{"tie_word_embeddings": false, "parallel_block": true, "weight_decay": 0.05, "max_grad_norm": 2.0}
Each number is 200 + 30 x the weight over its row's rms, rounded and kept within 0 to 999. Layers, rows and columns count from 0. The size before them is the row's rms in percent of the matrix's.

# layer 8 attention output (transposed), 288x192, rms 0.225, rows 14-63, columns 32-63
082,243,221,180,235,184,246,169,190,202,209,218,191,278,237,208,239,237,212,172,180,217,203,204,179,185,193,210,168,239,219,236,201
092,229,180,184,195,179,184,210,216,216,258,221,202,167,251,160,228,224,227,171,151,171,216,208,122,234,192,180,248,181,203,182,192
080,239,182,208,197,225,195,138,214,145,219,215,129,239,217,204,170,184,193,173,240,179,200,215,130,163,219,214,205,207,252,215,213
089,171,206,207,199,192,176,239,211,156,192,209,206,172,204,268,194,161,213,173,187,230,124,209,156,171,209,210,258,223,229,213,160
087,222,179,209,233,222,160,213,171,216,139,245,161,243,199,173,217,292,192,189,225,169,216,216,222,186,201,181,251,226,167,178,228
086,226,171,204,159,190,177,189,210,192,231,224,255,219,222,180,199,181,190,221,176,266,211,191,145,255,230,228,294,194,202,207,187
085,193,201,206,182,212,243,224,190,213,198,213,201,200,247,153,252,221,148,240,214,208,173,229,164,189,194,173,196,230,255,235,218
082,214,188,165,188,186,142,217,209,192,252,196,176,182,215,226,207,141,247,163,251,241,239,248,216,151,162,207,171,225,175,244,206
087,185,224,184,175,193,161,247,205,172,177,210,175,166,234,255,208,187,181,135,231,202,217,193,226,210,159,186,147,208,204,141,236
083,243,208,146,213,213,181,231,244,199,204,236,228,176,228,201,198,211,190,162,178,188,194,195,317,220,201,204,143,264,194,219,172
088,231,196,162,158,190,196,168,196,195,221,153,129,241,186,227,163,209,166,155,222,195,236,197,171,213,157,170,203,243,166,190,166
089,177,205,207,184,172,191,220,201,177,266,183,186,210,189,136,186,170,174,243,232,212,194,135,104,170,178,160,197,181,199,141,184
084,220,175,175,183,228,313,158,181,240,178,216,213,265,216,193,193,197,158,173,220,221,165,157,176,176,182,186,167,174,196,228,262
081,196,194,207,193,216,215,177,203,255,185,170,236,202,222,204,225,244,230,123,177,212,216,224,120,118,207,206,198,246,248,200,202
082,161,213,215,192,188,244,202,231,181,201,201,209,204,199,264,216,233,208,228,157,161,201,205,193,150,220,179,220,187,204,177,181
074,235,156,208,210,240,146,180,186,175,187,223,223,194,218,213,220,196,211,232,185,298,228,232,156,201,207,204,230,225,202,139,242
081,193,206,175,182,166,250,261,228,211,185,180,180,186,165,152,216,193,145,213,254,200,191,187,259,200,191,212,198,177,205,238,227
078,202,198,145,174,173,170,216,218,185,157,213,200,267,199,199,211,150,173,195,162,163,203,199,246,189,134,280,218,167,213,219,218
096,202,203,184,120,186,202,205,181,196,171,216,186,179,265,205,192,182,194,210,187,174,243,170,139,193,224,186,123,248,229,198,170
098,204,133,193,192,223,219,232,131,220,205,200,193,211,197,210,197,172,142,232,258,230,193,193,179,211,204,177,237,183,204,208,210
095,248,220,224,186,158,250,231,201,233,141,257,212,176,205,218,164,179,251,176,242,177,152,191,206,241,177,293,209,197,226,217,171
094,175,201,234,202,163,218,202,240,204,213,182,206,189,222,199,189,207,204,204,196,191,212,204,181,205,177,237,195,163,179,215,179
093,217,224,191,230,194,219,169,233,193,209,171,208,163,199,238,219,179,181,208,154,186,232,208,197,237,216,204,190,263,196,181,172
096,197,196,224,211,182,157,177,167,204,187,198,191,200,188,194,224,248,201,191,205,211,208,175,254,196,189,180,192,190,145,214,168
091,220,174,213,195,184,171,227,240,209,214,169,138,219,185,235,135,183,207,229,168,208,135,200,154,239,178,191,165,168,201,161,237
099,220,164,219,195,171,207,165,147,197,212,222,213,170,211,166,165,212,220,243,164,210,232,206,155,206,222,206,230,175,236,242,132
096,222,201,191,192,201,196,236,155,223,279,164,222,215,178,203,210,185,237,236,231,129,189,186,225,202,181,165,236,161,228,214,157
093,168,172,186,166,189,207,209,178,228,227,200,264,206,203,218,233,171,171,103,186,213,205,138,107,218,145,163,195,258,186,202,189
093,192,264,195,206,200,165,145,154,217,167,124,214,181,269,237,181,248,238,207,201,203,226,134,169,247,193,208,206,235,171,238,200
090,204,208,201,172,175,170,217,236,185,235,223,187,213,164,166,175,179,157,214,216,201,214,225,158,210,171,223,223,167,199,220,240
093,168,205,190,169,226,184,182,235,170,208,164,194,162,143,253,209,182,187,244,227,226,181,215,110,205,195,163,178,219,198,238,225
102,212,189,228,187,172,182,198,251,169,179,251,203,127,206,194,211,210,238,193,199,187,227,168,265,188,200,178,195,254,263,154,190
091,241,225,231,209,130,164,173,179,272,157,219,210,236,201,197,222,184,217,260,185,187,158,248,225,182,198,223,223,181,226,178,220
098,192,169,186,208,182,214,200,240,167,166,223,165,180,231,205,208,231,170,130,236,199,173,180,199,217,185,182,172,213,187,211,205
099,193,246,254,235,212,195,203,216,160,175,197,182,213,237,163,208,179,214,175,208,300,183,207,230,199,197,221,195,224,235,193,171
100,158,224,212,238,224,242,215,171,261,226,198,204,196,204,210,241,187,220,215,251,145,196,173,183,208,200,182,224,211,154,176,156
082,200,179,189,124,184,188,219,266,181,182,180,169,201,202,162,162,236,249,230,241,221,188,184,219,233,193,176,212,210,216,200,222
094,189,220,244,135,263,225,160,181,182,163,219,205,190,177,195,180,255,144,161,198,180,194,168,220,194,181,202,196,208,212,196,195
090,198,117,245,153,165,194,198,221,238,201,259,169,204,172,174,229,233,191,210,240,230,244,218,235,176,229,236,244,217,211,186,171
091,210,221,238,187,207,254,215,177,182,214,212,194,280,184,201,253,159,193,187,204,190,173,191,203,179,222,141,211,240,162,214,214
091,149,216,176,185,234,162,195,250,207,160,191,158,186,197,184,186,196,213,199,248,236,158,180,214,214,142,151,149,225,164,241,194
090,186,203,144,142,225,209,194,244,239,182,226,149,231,181,224,221,175,234,207,236,173,249,154,212,214,173,224,211,242,216,215,147
093,162,162,258,191,178,229,165,209,173,221,207,245,237,193,265,181,176,192,195,194,196,152,208,240,179,187,207,185,159,199,194,193
117,174,195,223,194,185,171,182,203,188,181,218,165,180,189,183,204,193,190,207,150,207,165,176,124,163,245,158,168,196,228,266,227
100,204,165,209,198,226,171,159,208,206,155,226,218,220,275,157,181,253,191,197,171,182,233,174,207,198,207,200,223,210,198,181,159
099,190,209,172,183,196,242,159,259,210,260,218,197,177,206,176,175,198,182,209,258,219,207,153,219,156,143,185,196,185,186,217,213
100,164,173,186,174,227,170,200,204,234,240,178,180,213,203,240,236,221,259,153,228,169,249,172,144,216,164,229,256,189,139,236,241
096,193,171,178,186,185,181,227,185,160,219,206,190,206,214,183,219,165,213,276,195,205,228,209,287,184,192,122,210,192,210,202,220
094,189,216,207,170,221,171,198,196,203,175,211,185,176,182,217,184,257,143,169,136,138,189,202,199,261,201,209,178,214,179,183,203
088,156,202,233,236,204,151,223,189,106,214,198,230,226,263,217,233,182,209,192,221,158,195,242,268,187,189,214,219,178,163,188,216
# layer 8 attention value, 288x192, rms 0.262, rows 15-63, columns 32-63
086,228,185,146,214,189,219,218,208,185,222,214,192,218,168,250,180,268,167,166,211,191,179,215,165,228,197,232,103,234,218,258,175
082,179,252,221,204,176,176,212,206,221,212,172,234,180,197,242,204,160,197,228,147,185,226,212,223,180,188,183,189,154,168,212,195
089,211,229,228,226,231,186,212,194,194,205,182,224,165,194,181,184,173,200,229,236,205,230,198,194,213,235,231,185,201,232,213,194
076,212,225,199,185,198,195,264,141,201,208,145,242,139,222,246,212,195,180,281,176,262,227,222,200,248,174,211,223,193,180,190,206
088,276,207,227,218,163,257,245,215,163,166,258,223,222,150,209,201,233,187,184,189,209,167,174,226,218,207,189,138,230,237,184,232
076,160,253,195,251,191,213,209,181,241,171,203,161,180,204,221,197,205,211,151,271,218,156,220,188,256,231,236,234,143,171,172,192
070,174,226,192,192,222,180,190,131,151,165,214,230,189,183,168,173,200,220,189,154,235,164,198,201,204,216,217,189,181,187,224,262
079,228,227,220,197,195,223,172,206,191,173,207,218,227,185,210,185,215,148,223,184,227,146,178,236,226,200,187,199,231,233,170,179
075,169,148,248,205,169,193,179,191,206,167,160,245,162,167,209,189,246,228,253,195,201,238,205,198,190,196,245,200,165,170,212,164
083,227,203,211,180,221,167,220,246,157,209,211,221,205,194,183,188,265,214,216,227,185,150,253,235,166,170,197,174,158,233,211,262
083,176,193,155,184,201,200,178,252,240,191,194,171,213,185,197,229,226,208,218,177,161,191,168,164,178,247,199,196,219,240,205,200
084,195,189,208,158,192,179,247,207,166,204,125,174,158,205,222,226,153,236,264,252,193,181,223,190,196,257,172,297,209,191,204,188
079,194,156,226,229,193,211,236,214,239,242,215,192,183,227,175,172,188,126,227,217,168,210,212,150,143,135,151,190,105,151,209,198
074,169,207,198,232,179,159,220,192,226,256,238,214,245,213,234,229,174,198,199,179,237,174,244,182,142,175,211,211,181,202,204,220
071,165,178,187,201,184,205,180,184,170,220,176,234,230,211,189,245,150,229,166,211,139,161,238,235,194,174,189,187,214,198,174,196
073,158,175,167,176,194,214,175,211,235,203,202,140,175,166,182,192,241,202,228,171,266,245,223,171,156,261,228,226,226,202,273,194
069,193,162,177,238,206,180,210,201,219,258,215,193,186,182,152,220,247,240,206,168,224,199,169,187,250,192,188,199,246,172,184,201
088,237,167,160,199,200,226,160,207,188,217,171,204,156,155,137,238,214,243,213,181,266,214,237,205,212,186,222,224,132,191,140,260
091,191,225,181,265,155,147,207,169,219,248,208,203,188,183,141,207,197,169,134,165,233,172,194,190,181,196,223,188,234,186,195,189
083,194,172,177,226,187,160,149,163,188,210,211,244,175,181,218,234,224,206,211,225,218,205,192,206,178,242,156,224,214,200,199,175
083,184,194,179,148,158,186,222,184,283,171,177,178,199,194,176,198,187,198,194,231,171,151,187,195,227,231,148,161,190,187,232,201
083,187,198,180,186,182,192,212,224,211,182,239,127,206,169,231,170,196,227,185,257,180,216,197,172,195,218,189,203,216,214,206,177
088,220,206,208,215,189,155,166,185,188,209,204,185,181,198,212,134,197,171,196,150,209,159,204,164,231,175,189,178,193,213,228,172
086,231,209,144,184,219,230,148,200,188,175,229,230,175,258,186,199,211,214,216,179,244,242,206,200,167,226,193,221,243,170,198,200
094,158,249,184,207,190,155,202,150,197,211,170,236,267,201,188,278,127,174,173,205,203,186,154,204,232,164,221,174,228,212,190,232
081,281,200,280,174,195,222,205,117,190,258,179,185,181,197,248,148,194,216,193,200,207,211,298,152,213,202,198,195,291,215,216,181
082,246,221,220,197,201,213,147,165,188,186,232,172,149,196,172,206,219,186,226,187,210,202,235,189,220,186,168,224,238,123,192,226
089,155,190,207,219,213,240,207,180,171,165,241,159,220,192,228,228,155,163,234,206,210,215,215,197,229,222,192,222,228,152,211,245
084,213,216,187,218,162,230,210,197,174,221,167,185,172,239,228,221,196,221,172,237,184,213,183,187,202,266,173,203,196,215,265,194
086,230,222,196,192,219,274,170,171,207,235,220,153,184,264,197,178,237,213,208,200,175,194,197,225,190,237,139,206,172,238,206,173
090,206,199,174,196,211,183,190,198,255,230,166,139,223,162,191,190,195,192,215,186,130,199,237,195,224,198,156,185,164,170,158,210
087,187,200,210,126,194,206,206,246,188,180,167,220,275,185,191,192,197,206,196,219,198,207,198,222,182,264,188,165,196,268,158,197
092,170,157,201,214,177,153,212,235,213,172,159,218,208,235,168,175,161,166,224,164,165,215,206,245,189,205,193,197,271,152,190,206
091,180,218,222,156,205,261,215,226,168,232,178,225,221,188,249,213,199,112,231,250,175,215,159,203,154,216,210,203,190,197,165,238
092,224,239,178,256,172,205,200,197,209,146,252,206,211,211,207,149,189,206,134,210,222,220,191,205,242,185,173,175,142,246,251,256
076,166,171,194,249,177,224,190,156,156,175,160,242,206,190,190,214,160,208,195,226,246,219,237,176,289,142,215,226,216,230,197,221
091,208,127,191,181,161,172,189,188,268,242,172,172,258,180,186,210,235,169,216,185,229,252,222,203,246,171,195,205,201,181,211,180
079,173,208,185,180,211,195,161,212,198,212,139,246,147,197,185,212,185,206,129,193,162,177,197,214,224,195,199,207,279,213,222,132
080,214,188,186,227,186,238,146,228,216,187,192,170,138,209,193,191,203,215,191,189,214,198,185,185,200,210,193,196,155,252,220,158
085,204,113,144,173,233,221,130,186,211,222,172,178,146,212,204,246,140,190,142,149,194,217,251,210,187,211,158,225,195,196,200,219
087,221,203,219,203,196,190,269,204,213,162,167,203,178,228,136,169,156,189,217,214,206,238,241,227,254,206,206,264,141,212,157,257
086,206,214,167,201,148,151,167,218,248,208,183,195,169,222,184,231,205,177,159,254,216,244,151,213,232,225,218,184,191,251,219,130
116,242,193,235,179,216,233,200,221,173,215,192,188,197,207,207,249,233,204,198,189,215,324,187,194,149,228,234,162,121,210,205,171
089,164,214,224,243,181,150,238,183,163,170,236,177,201,175,223,190,191,218,202,218,220,193,158,246,211,197,190,214,207,220,175,265
091,252,151,183,176,205,159,247,153,264,158,173,185,207,263,197,189,198,246,179,181,249,180,179,227,181,234,188,201,160,189,160,203
096,199,181,222,225,177,200,210,147,225,177,242,202,189,238,183,175,191,186,209,227,193,145,216,220,213,223,167,189,240,191,217,196
086,243,193,238,209,204,137,212,190,257,226,180,242,174,163,237,151,187,156,219,222,207,164,220,211,198,145,152,249,208,249,176,175
090,138,149,202,220,200,197,211,190,202,189,200,113,237,208,181,234,141,190,202,198,209,159,200,173,219,179,189,171,198,180,255,154
078,144,202,245,218,188,222,157,236,162,206,199,180,186,167,219,186,247,149,196,224,215,181,189,201,205,195,189,191,170,146,176,121
# layer 8 attention query, 288x192, rms 0.22, rows 32-89, columns 32-63
070,240,184,196,278,230,176,189,224,194,192,198,215,236,220,192,187,214,183,193,192,199,255,187,180,198,191,188,230,167,208,203,208
071,225,203,198,202,177,204,230,232,199,243,233,143,206,251,176,256,207,225,160,204,181,251,184,197,207,187,134,194,180,213,218,162
081,202,170,245,234,193,166,167,225,210,97,167,212,230,196,176,222,214,156,232,183,208,202,225,214,192,205,192,248,193,254,257,183
090,210,249,228,220,220,224,208,150,215,176,194,175,226,214,248,269,244,194,196,182,227,211,222,130,222,204,253,250,178,233,139,175
088,216,173,216,189,201,170,141,187,170,213,177,236,232,205,210,214,184,192,165,196,183,183,245,305,235,208,181,198,185,249,231,195
111,202,201,233,212,214,205,196,178,214,154,212,177,244,217,166,269,144,177,243,215,207,172,208,170,215,235,174,222,184,200,223,225
098,158,130,190,170,157,177,186,134,210,177,269,188,196,206,243,176,136,160,203,175,189,208,172,201,216,179,227,185,190,224,227,206
093,180,182,198,209,197,190,220,223,214,221,240,237,176,170,176,154,228,160,173,152,217,143,194,270,196,219,175,135,179,209,204,208
091,224,222,224,183,236,178,202,152,263,200,171,181,201,226,204,181,251,199,181,188,179,186,205,193,196,202,203,172,244,201,220,232
094,147,178,226,197,196,177,223,185,187,193,263,162,244,263,194,212,214,210,254,203,173,156,182,244,214,171,225,208,130,229,191,203
098,223,277,177,176,199,136,272,180,156,218,189,194,149,163,216,221,187,159,204,192,214,206,181,299,201,208,252,216,202,215,219,216
092,199,222,218,161,169,238,195,236,203,197,240,217,218,241,254,242,172,198,173,171,192,184,217,139,216,231,192,245,201,224,178,231
089,196,210,196,236,221,147,224,198,208,219,191,173,260,184,217,237,174,155,194,242,220,172,198,282,140,208,194,157,168,211,197,219
097,127,215,199,161,210,251,229,195,229,150,178,188,173,208,237,193,189,230,231,171,196,192,202,234,217,192,176,230,202,233,163,236
090,217,191,206,228,153,181,171,113,240,212,248,212,226,165,204,171,212,179,187,209,265,219,163,172,171,197,200,259,173,180,200,225
089,236,226,210,227,181,247,175,194,228,235,193,179,216,214,220,172,269,213,212,192,234,207,175,143,182,222,241,189,190,216,186,183
098,219,198,197,220,242,204,164,230,218,207,197,177,196,167,201,163,237,173,175,221,189,157,222,220,213,177,150,207,208,199,196,237
091,136,179,147,247,207,234,210,168,181,161,106,193,180,226,238,199,239,182,244,295,208,230,188,187,201,213,259,213,181,144,210,247
093,226,207,178,186,176,204,208,247,218,225,206,191,235,179,188,234,165,206,138,169,240,167,178,211,183,193,254,246,208,191,154,226
096,208,220,220,208,203,188,238,213,223,213,185,163,207,275,242,168,180,193,169,210,173,160,149,198,231,184,271,143,211,164,148,214
105,155,178,222,203,205,217,170,171,199,195,247,212,150,193,202,201,199,223,158,226,244,222,188,318,254,160,190,257,199,188,202,221
085,185,182,167,219,191,186,227,202,146,197,197,167,209,209,155,162,183,210,201,159,230,208,238,212,185,158,194,169,145,184,217,215
087,231,216,228,177,189,190,123,186,160,171,182,226,152,231,219,212,209,244,194,193,198,224,212,195,212,186,213,259,193,221,161,228
091,207,205,210,170,182,184,204,173,191,211,184,193,216,148,220,184,213,199,247,159,222,203,195,271,227,167,208,212,189,212,202,223
087,203,213,199,202,224,177,193,251,188,221,241,165,168,160,192,227,164,234,187,279,187,178,141,204,174,161,203,204,159,195,172,205
096,213,237,183,183,182,196,163,193,230,152,216,175,160,218,155,181,189,233,198,235,187,171,119,173,197,162,212,169,196,158,216,189
103,171,236,208,215,198,209,201,187,222,178,259,227,167,176,185,160,193,186,230,177,200,228,175,208,199,198,254,204,221,245,186,226
083,235,192,234,201,174,240,182,202,182,183,174,233,101,213,202,190,238,213,168,182,204,227,215,278,259,187,167,188,152,191,215,179
095,202,186,140,228,190,200,196,197,228,209,148,212,223,252,224,220,220,182,202,164,199,220,162,113,208,180,247,235,228,211,242,183
093,159,239,207,207,130,208,242,202,214,190,226,166,180,227,192,170,205,195,208,184,202,196,178,248,152,236,149,238,180,146,208,222
089,191,221,137,223,232,192,261,224,199,191,209,160,194,212,213,197,208,229,224,203,206,163,204,221,180,196,129,207,184,278,223,211
095,209,175,231,192,195,201,213,196,214,195,199,173,221,163,168,201,231,178,240,251,135,206,161,234,190,177,156,195,225,217,117,151
084,159,161,187,216,214,247,168,207,149,207,239,155,191,214,160,222,260,235,177,200,195,255,251,158,212,174,208,249,206,178,187,176
094,265,188,229,220,215,149,253,212,223,184,220,239,173,196,224,258,208,187,208,225,169,236,215,210,232,181,163,162,198,185,152,187
088,163,218,164,211,217,215,249,250,185,180,196,210,143,214,251,285,192,224,193,173,209,205,223,172,221,157,196,185,247,173,171,177
084,254,204,220,179,233,204,159,176,186,199,208,158,181,186,203,156,189,200,205,210,171,173,154,226,224,197,181,150,173,185,165,197
084,234,229,195,137,215,182,160,200,193,214,161,201,216,172,178,165,194,226,218,217,175,220,182,144,235,195,159,178,259,206,203,189
084,168,172,252,176,218,219,169,201,259,187,186,214,212,275,141,210,192,172,187,188,228,187,196,149,202,246,195,263,239,185,238,195
089,210,235,134,291,192,188,232,137,186,214,223,158,199,151,215,289,208,178,213,184,234,150,114,187,179,181,216,215,169,211,231,238
091,224,199,242,210,193,202,192,184,201,214,165,233,210,169,201,225,175,216,183,189,200,257,169,141,228,195,220,177,185,178,176,188
097,205,177,213,226,192,191,170,173,189,226,217,182,178,168,209,229,187,235,220,165,184,192,253,172,179,153,133,195,183,202,197,184
082,190,192,191,221,263,199,250,174,198,231,243,201,189,166,127,234,211,200,178,157,207,172,150,181,219,218,235,200,190,229,221,229
096,217,233,136,158,184,148,219,218,197,181,218,174,189,178,238,215,213,211,177,172,187,242,182,88,186,205,244,265,198,238,198,178
092,279,270,207,186,215,205,177,209,245,200,234,169,187,220,165,209,207,155,223,211,190,223,212,200,168,155,174,189,242,237,169,207
086,238,234,221,206,139,196,196,153,158,181,143,198,191,195,179,189,200,215,172,254,198,206,187,218,86,206,247,184,165,237,186,216
089,152,207,218,176,193,189,225,216,213,190,180,254,154,191,220,160,162,187,186,217,168,186,126,225,168,196,167,205,179,230,207,187
089,247,187,231,196,187,159,186,175,183,180,144,216,210,197,219,219,230,188,234,239,230,182,232,199,214,193,143,173,257,265,200,183
090,190,215,175,249,203,241,221,149,207,156,181,224,237,230,184,241,185,194,246,191,189,217,223,159,182,194,183,203,200,245,217,228
088,197,220,197,206,214,202,187,206,166,182,210,150,169,215,215,209,158,192,235,208,222,154,213,257,181,217,151,196,199,209,154,184
091,172,169,213,186,226,246,200,231,168,211,194,250,200,211,216,214,206,189,250,186,186,163,285,180,170,192,187,214,211,201,182,246
086,195,211,198,184,200,154,188,186,250,198,196,238,235,163,174,209,207,128,185,227,187,218,160,171,201,202,197,196,258,160,193,208
099,225,192,205,216,172,252,227,206,209,179,198,218,145,235,218,165,150,221,167,209,205,248,190,102,172,231,203,194,253,223,174,190
090,241,237,168,186,209,196,221,258,239,222,182,228,262,184,227,208,235,163,189,229,234,205,166,239,181,170,246,191,189,175,232,158
086,221,192,192,154,170,184,214,223,143,196,179,213,189,172,192,235,174,185,162,189,239,204,173,185,175,173,161,176,247,188,145,153
103,211,187,259,168,176,208,184,172,179,180,203,172,209,197,164,203,174,221,177,199,167,199,156,200,103,171,252,129,171,204,161,175
086,206,174,218,196,192,109,233,200,184,132,213,227,186,201,193,153,235,236,186,215,196,245,221,164,203,180,201,139,211,189,188,163
083,194,173,182,233,192,191,263,234,171,191,187,265,198,208,270,226,224,254,215,268,219,234,212,225,186,174,186,228,194,211,207,200
092,221,187,213,191,270,213,217,195,226,173,162,253,159,216,206,208,127,197,252,180,215,227,216,120,181,240,199,277,196,187,174,153
# layer 8 attention key, 288x192, rms 0.225, rows 32-88, columns 32-63
073,220,229,219,204,176,192,207,184,181,211,218,223,191,255,238,185,210,247,216,175,231,180,181,214,235,218,179,133,241,196,214,163
070,228,227,239,216,179,216,186,250,239,145,193,209,204,206,214,227,232,186,213,195,255,233,183,232,275,248,212,166,162,196,207,217
087,140,179,214,215,151,199,220,238,187,234,183,157,221,215,221,232,225,187,160,220,257,200,224,231,166,207,224,173,218,220,222,223
096,204,195,218,245,172,162,186,228,229,183,239,172,215,176,206,174,220,201,168,235,181,225,188,172,181,214,251,177,188,170,198,173
119,192,242,227,211,202,188,198,233,216,228,156,174,205,207,172,207,227,187,170,212,241,198,189,222,216,226,179,173,224,239,197,201
091,219,197,220,197,188,133,188,191,140,209,174,205,211,217,233,185,187,217,171,183,205,196,210,248,134,177,233,206,213,183,221,101
100,216,217,204,156,202,215,177,152,172,176,239,234,197,216,227,195,174,150,218,184,207,175,189,204,163,139,203,216,249,207,224,193
095,217,221,247,138,235,190,204,225,191,174,215,217,209,203,239,248,225,190,208,151,208,217,197,221,175,201,147,208,204,165,219,189
094,196,174,208,258,205,193,181,210,200,232,177,196,196,172,182,167,209,147,242,169,210,227,162,246,214,236,217,149,161,152,196,213
099,176,213,193,165,192,200,219,209,195,225,255,172,223,200,222,173,196,194,216,174,159,224,241,195,165,176,147,295,228,185,259,184
104,261,167,179,209,219,169,128,151,190,190,204,164,237,256,189,205,195,194,171,196,151,194,158,206,236,220,175,222,158,195,171,138
101,226,179,211,203,199,203,180,261,158,238,187,197,189,220,193,248,172,133,215,173,200,214,220,231,265,230,211,248,238,224,187,154
095,234,174,203,203,203,189,176,186,206,245,220,191,252,174,220,205,147,238,158,121,206,209,207,222,141,196,167,202,170,170,163,246
107,237,214,209,177,179,180,236,153,206,189,195,147,224,220,177,216,162,211,208,217,174,215,251,178,207,206,158,176,239,172,233,201
092,221,221,198,151,147,169,154,147,159,197,202,226,198,177,203,190,284,170,194,194,195,243,234,170,200,157,251,179,220,164,206,198
094,251,174,238,204,201,225,165,221,193,173,207,217,182,178,217,194,181,191,183,199,215,232,252,213,198,115,213,202,173,248,171,227
104,204,217,185,177,184,187,185,238,248,181,187,219,145,223,162,143,255,233,181,215,215,213,217,232,180,148,194,202,201,217,232,200
099,232,204,184,177,198,181,181,267,200,180,187,177,217,213,205,208,215,155,213,236,198,260,171,137,211,157,236,153,162,207,179,196
095,260,190,208,253,137,161,143,204,198,233,219,218,169,278,187,212,196,224,159,184,218,230,165,218,180,191,224,213,181,201,243,183
106,220,187,163,185,194,263,152,178,197,195,231,198,230,237,244,187,193,209,194,141,239,227,219,219,202,173,146,212,196,185,221,192
109,173,201,208,146,185,187,239,237,208,206,213,210,162,154,190,240,189,137,170,170,161,182,135,208,229,198,198,222,199,206,166,158
091,176,207,160,118,257,243,212,165,256,187,178,162,224,214,226,164,132,217,201,212,202,172,184,234,286,208,227,114,200,138,222,179
093,177,262,224,189,222,202,144,242,149,213,194,212,225,192,204,194,216,232,198,203,155,170,241,250,199,194,185,159,224,234,144,180
102,217,167,200,225,226,216,155,206,218,228,202,289,246,188,252,233,141,190,176,205,248,145,196,169,199,206,179,143,231,209,198,196
089,194,180,219,215,224,176,214,153,191,202,176,193,125,195,218,203,197,256,195,177,165,199,185,168,162,208,196,152,175,196,137,241
100,133,198,178,211,263,182,229,218,198,204,221,204,185,204,293,241,212,161,218,175,233,167,255,200,189,204,190,208,213,202,224,199
103,245,243,170,187,232,232,152,157,201,207,167,223,281,217,230,204,161,206,188,173,167,185,257,252,214,217,217,206,177,192,174,218
083,211,183,177,197,206,185,238,215,262,175,184,159,178,209,181,193,200,192,246,230,191,147,248,266,196,177,213,186,224,169,219,183
102,179,205,176,199,145,214,177,219,152,215,204,120,215,188,202,217,177,197,173,226,183,176,221,187,200,201,160,196,212,207,199,178
093,193,214,229,209,190,241,202,245,224,173,171,223,214,240,215,275,260,204,178,215,243,222,196,160,200,223,254,281,189,161,185,193
094,207,226,166,160,257,194,218,200,232,219,170,198,243,172,204,171,153,211,203,222,213,237,202,73,191,168,171,217,170,213,197,224
101,221,168,198,259,173,171,242,186,238,160,208,248,276,209,190,248,182,236,136,179,190,244,208,198,167,211,199,172,175,206,171,189
091,138,195,172,190,240,171,200,171,168,216,142,224,179,202,177,192,199,192,173,224,167,223,211,154,242,140,210,179,174,190,204,165
071,192,176,188,236,197,257,143,204,240,173,171,174,240,196,191,189,195,241,238,216,220,159,181,189,202,230,188,241,202,182,183,212
083,233,242,176,167,177,211,161,175,230,187,187,209,155,200,220,137,236,179,181,212,226,211,251,232,220,236,239,160,187,176,159,217
081,158,205,205,204,224,240,161,204,162,212,171,212,170,234,243,195,224,189,235,176,180,215,198,168,208,221,155,187,196,144,225,196
089,177,206,234,229,212,159,234,231,171,182,203,170,207,212,238,234,201,180,248,207,203,241,192,237,169,198,238,189,199,222,188,204
099,185,179,199,211,237,210,227,196,187,188,193,175,256,205,164,182,189,163,217,222,223,224,158,294,186,183,158,211,181,200,219,216
089,214,247,236,211,194,225,210,174,180,195,162,249,228,163,208,192,188,186,156,185,225,242,190,251,292,239,192,207,200,143,231,228
088,206,239,208,228,250,218,174,204,219,203,217,170,160,230,215,144,220,165,197,153,207,191,173,135,198,175,240,180,223,156,212,211
094,225,153,184,211,198,219,166,230,237,205,200,204,213,219,200,171,183,235,251,159,240,185,224,148,221,200,234,202,234,147,188,254
084,200,178,205,181,192,224,134,196,209,220,184,221,174,183,216,179,203,212,232,212,186,263,196,215,167,223,211,166,196,197,210,202
097,211,196,196,196,182,191,169,199,191,217,195,210,222,200,180,165,177,193,196,217,122,236,223,168,232,176,211,223,229,166,180,179
095,162,172,239,214,190,231,178,268,245,236,177,224,186,159,201,130,198,198,171,182,204,179,217,193,217,205,225,205,148,225,187,251
093,151,222,191,168,200,213,151,206,206,177,224,211,187,153,202,276,195,201,218,241,167,166,185,232,240,226,221,223,180,155,213,187
093,188,196,211,222,196,169,220,158,234,191,190,182,191,134,180,154,196,192,216,174,194,233,193,227,261,160,290,119,252,176,177,208
081,166,179,202,202,199,256,200,213,190,232,189,219,170,215,280,233,191,176,200,220,170,230,249,186,201,251,178,207,194,182,211,167
089,206,228,201,260,167,228,223,183,258,211,185,171,169,219,151,268,189,218,166,254,213,204,241,207,243,172,217,197,219,176,211,154
089,188,173,163,254,195,170,197,204,196,184,195,223,218,260,178,224,228,229,208,176,244,205,158,307,220,212,169,222,213,204,185,175
089,214,238,205,208,207,132,169,234,222,169,192,209,219,180,204,163,204,197,213,198,195,171,200,143,189,188,175,140,240,174,173,185
086,177,199,223,209,206,147,191,141,140,189,231,206,154,210,198,206,222,204,231,207,176,179,234,240,185,239,148,187,192,198,218,185
094,186,217,172,257,206,166,239,260,206,237,176,239,136,191,178,263,224,204,193,203,151,195,161,204,142,129,228,231,222,195,277,204
087,181,202,206,181,190,226,171,213,179,181,239,189,169,186,180,168,197,141,204,207,226,182,233,138,221,236,250,200,211,195,135,207
088,136,250,180,235,213,194,155,208,217,209,200,191,153,180,235,221,238,169,268,227,217,202,212,202,182,257,211,199,152,224,180,233
094,204,202,184,193,231,149,205,268,254,182,195,232,201,216,205,231,204,298,192,194,191,159,190,239,172,174,269,201,151,170,214,249
088,186,197,237,232,201,199,174,251,152,216,180,228,251,202,203,295,197,173,199,141,202,232,227,113,215,184,191,221,182,173,174,203
087,158,186,220,265,214,185,163,179,206,256,262,193,211,181,237,238,218,229,206,182,151,138,211,225,241,236,247,190,217,212,154,203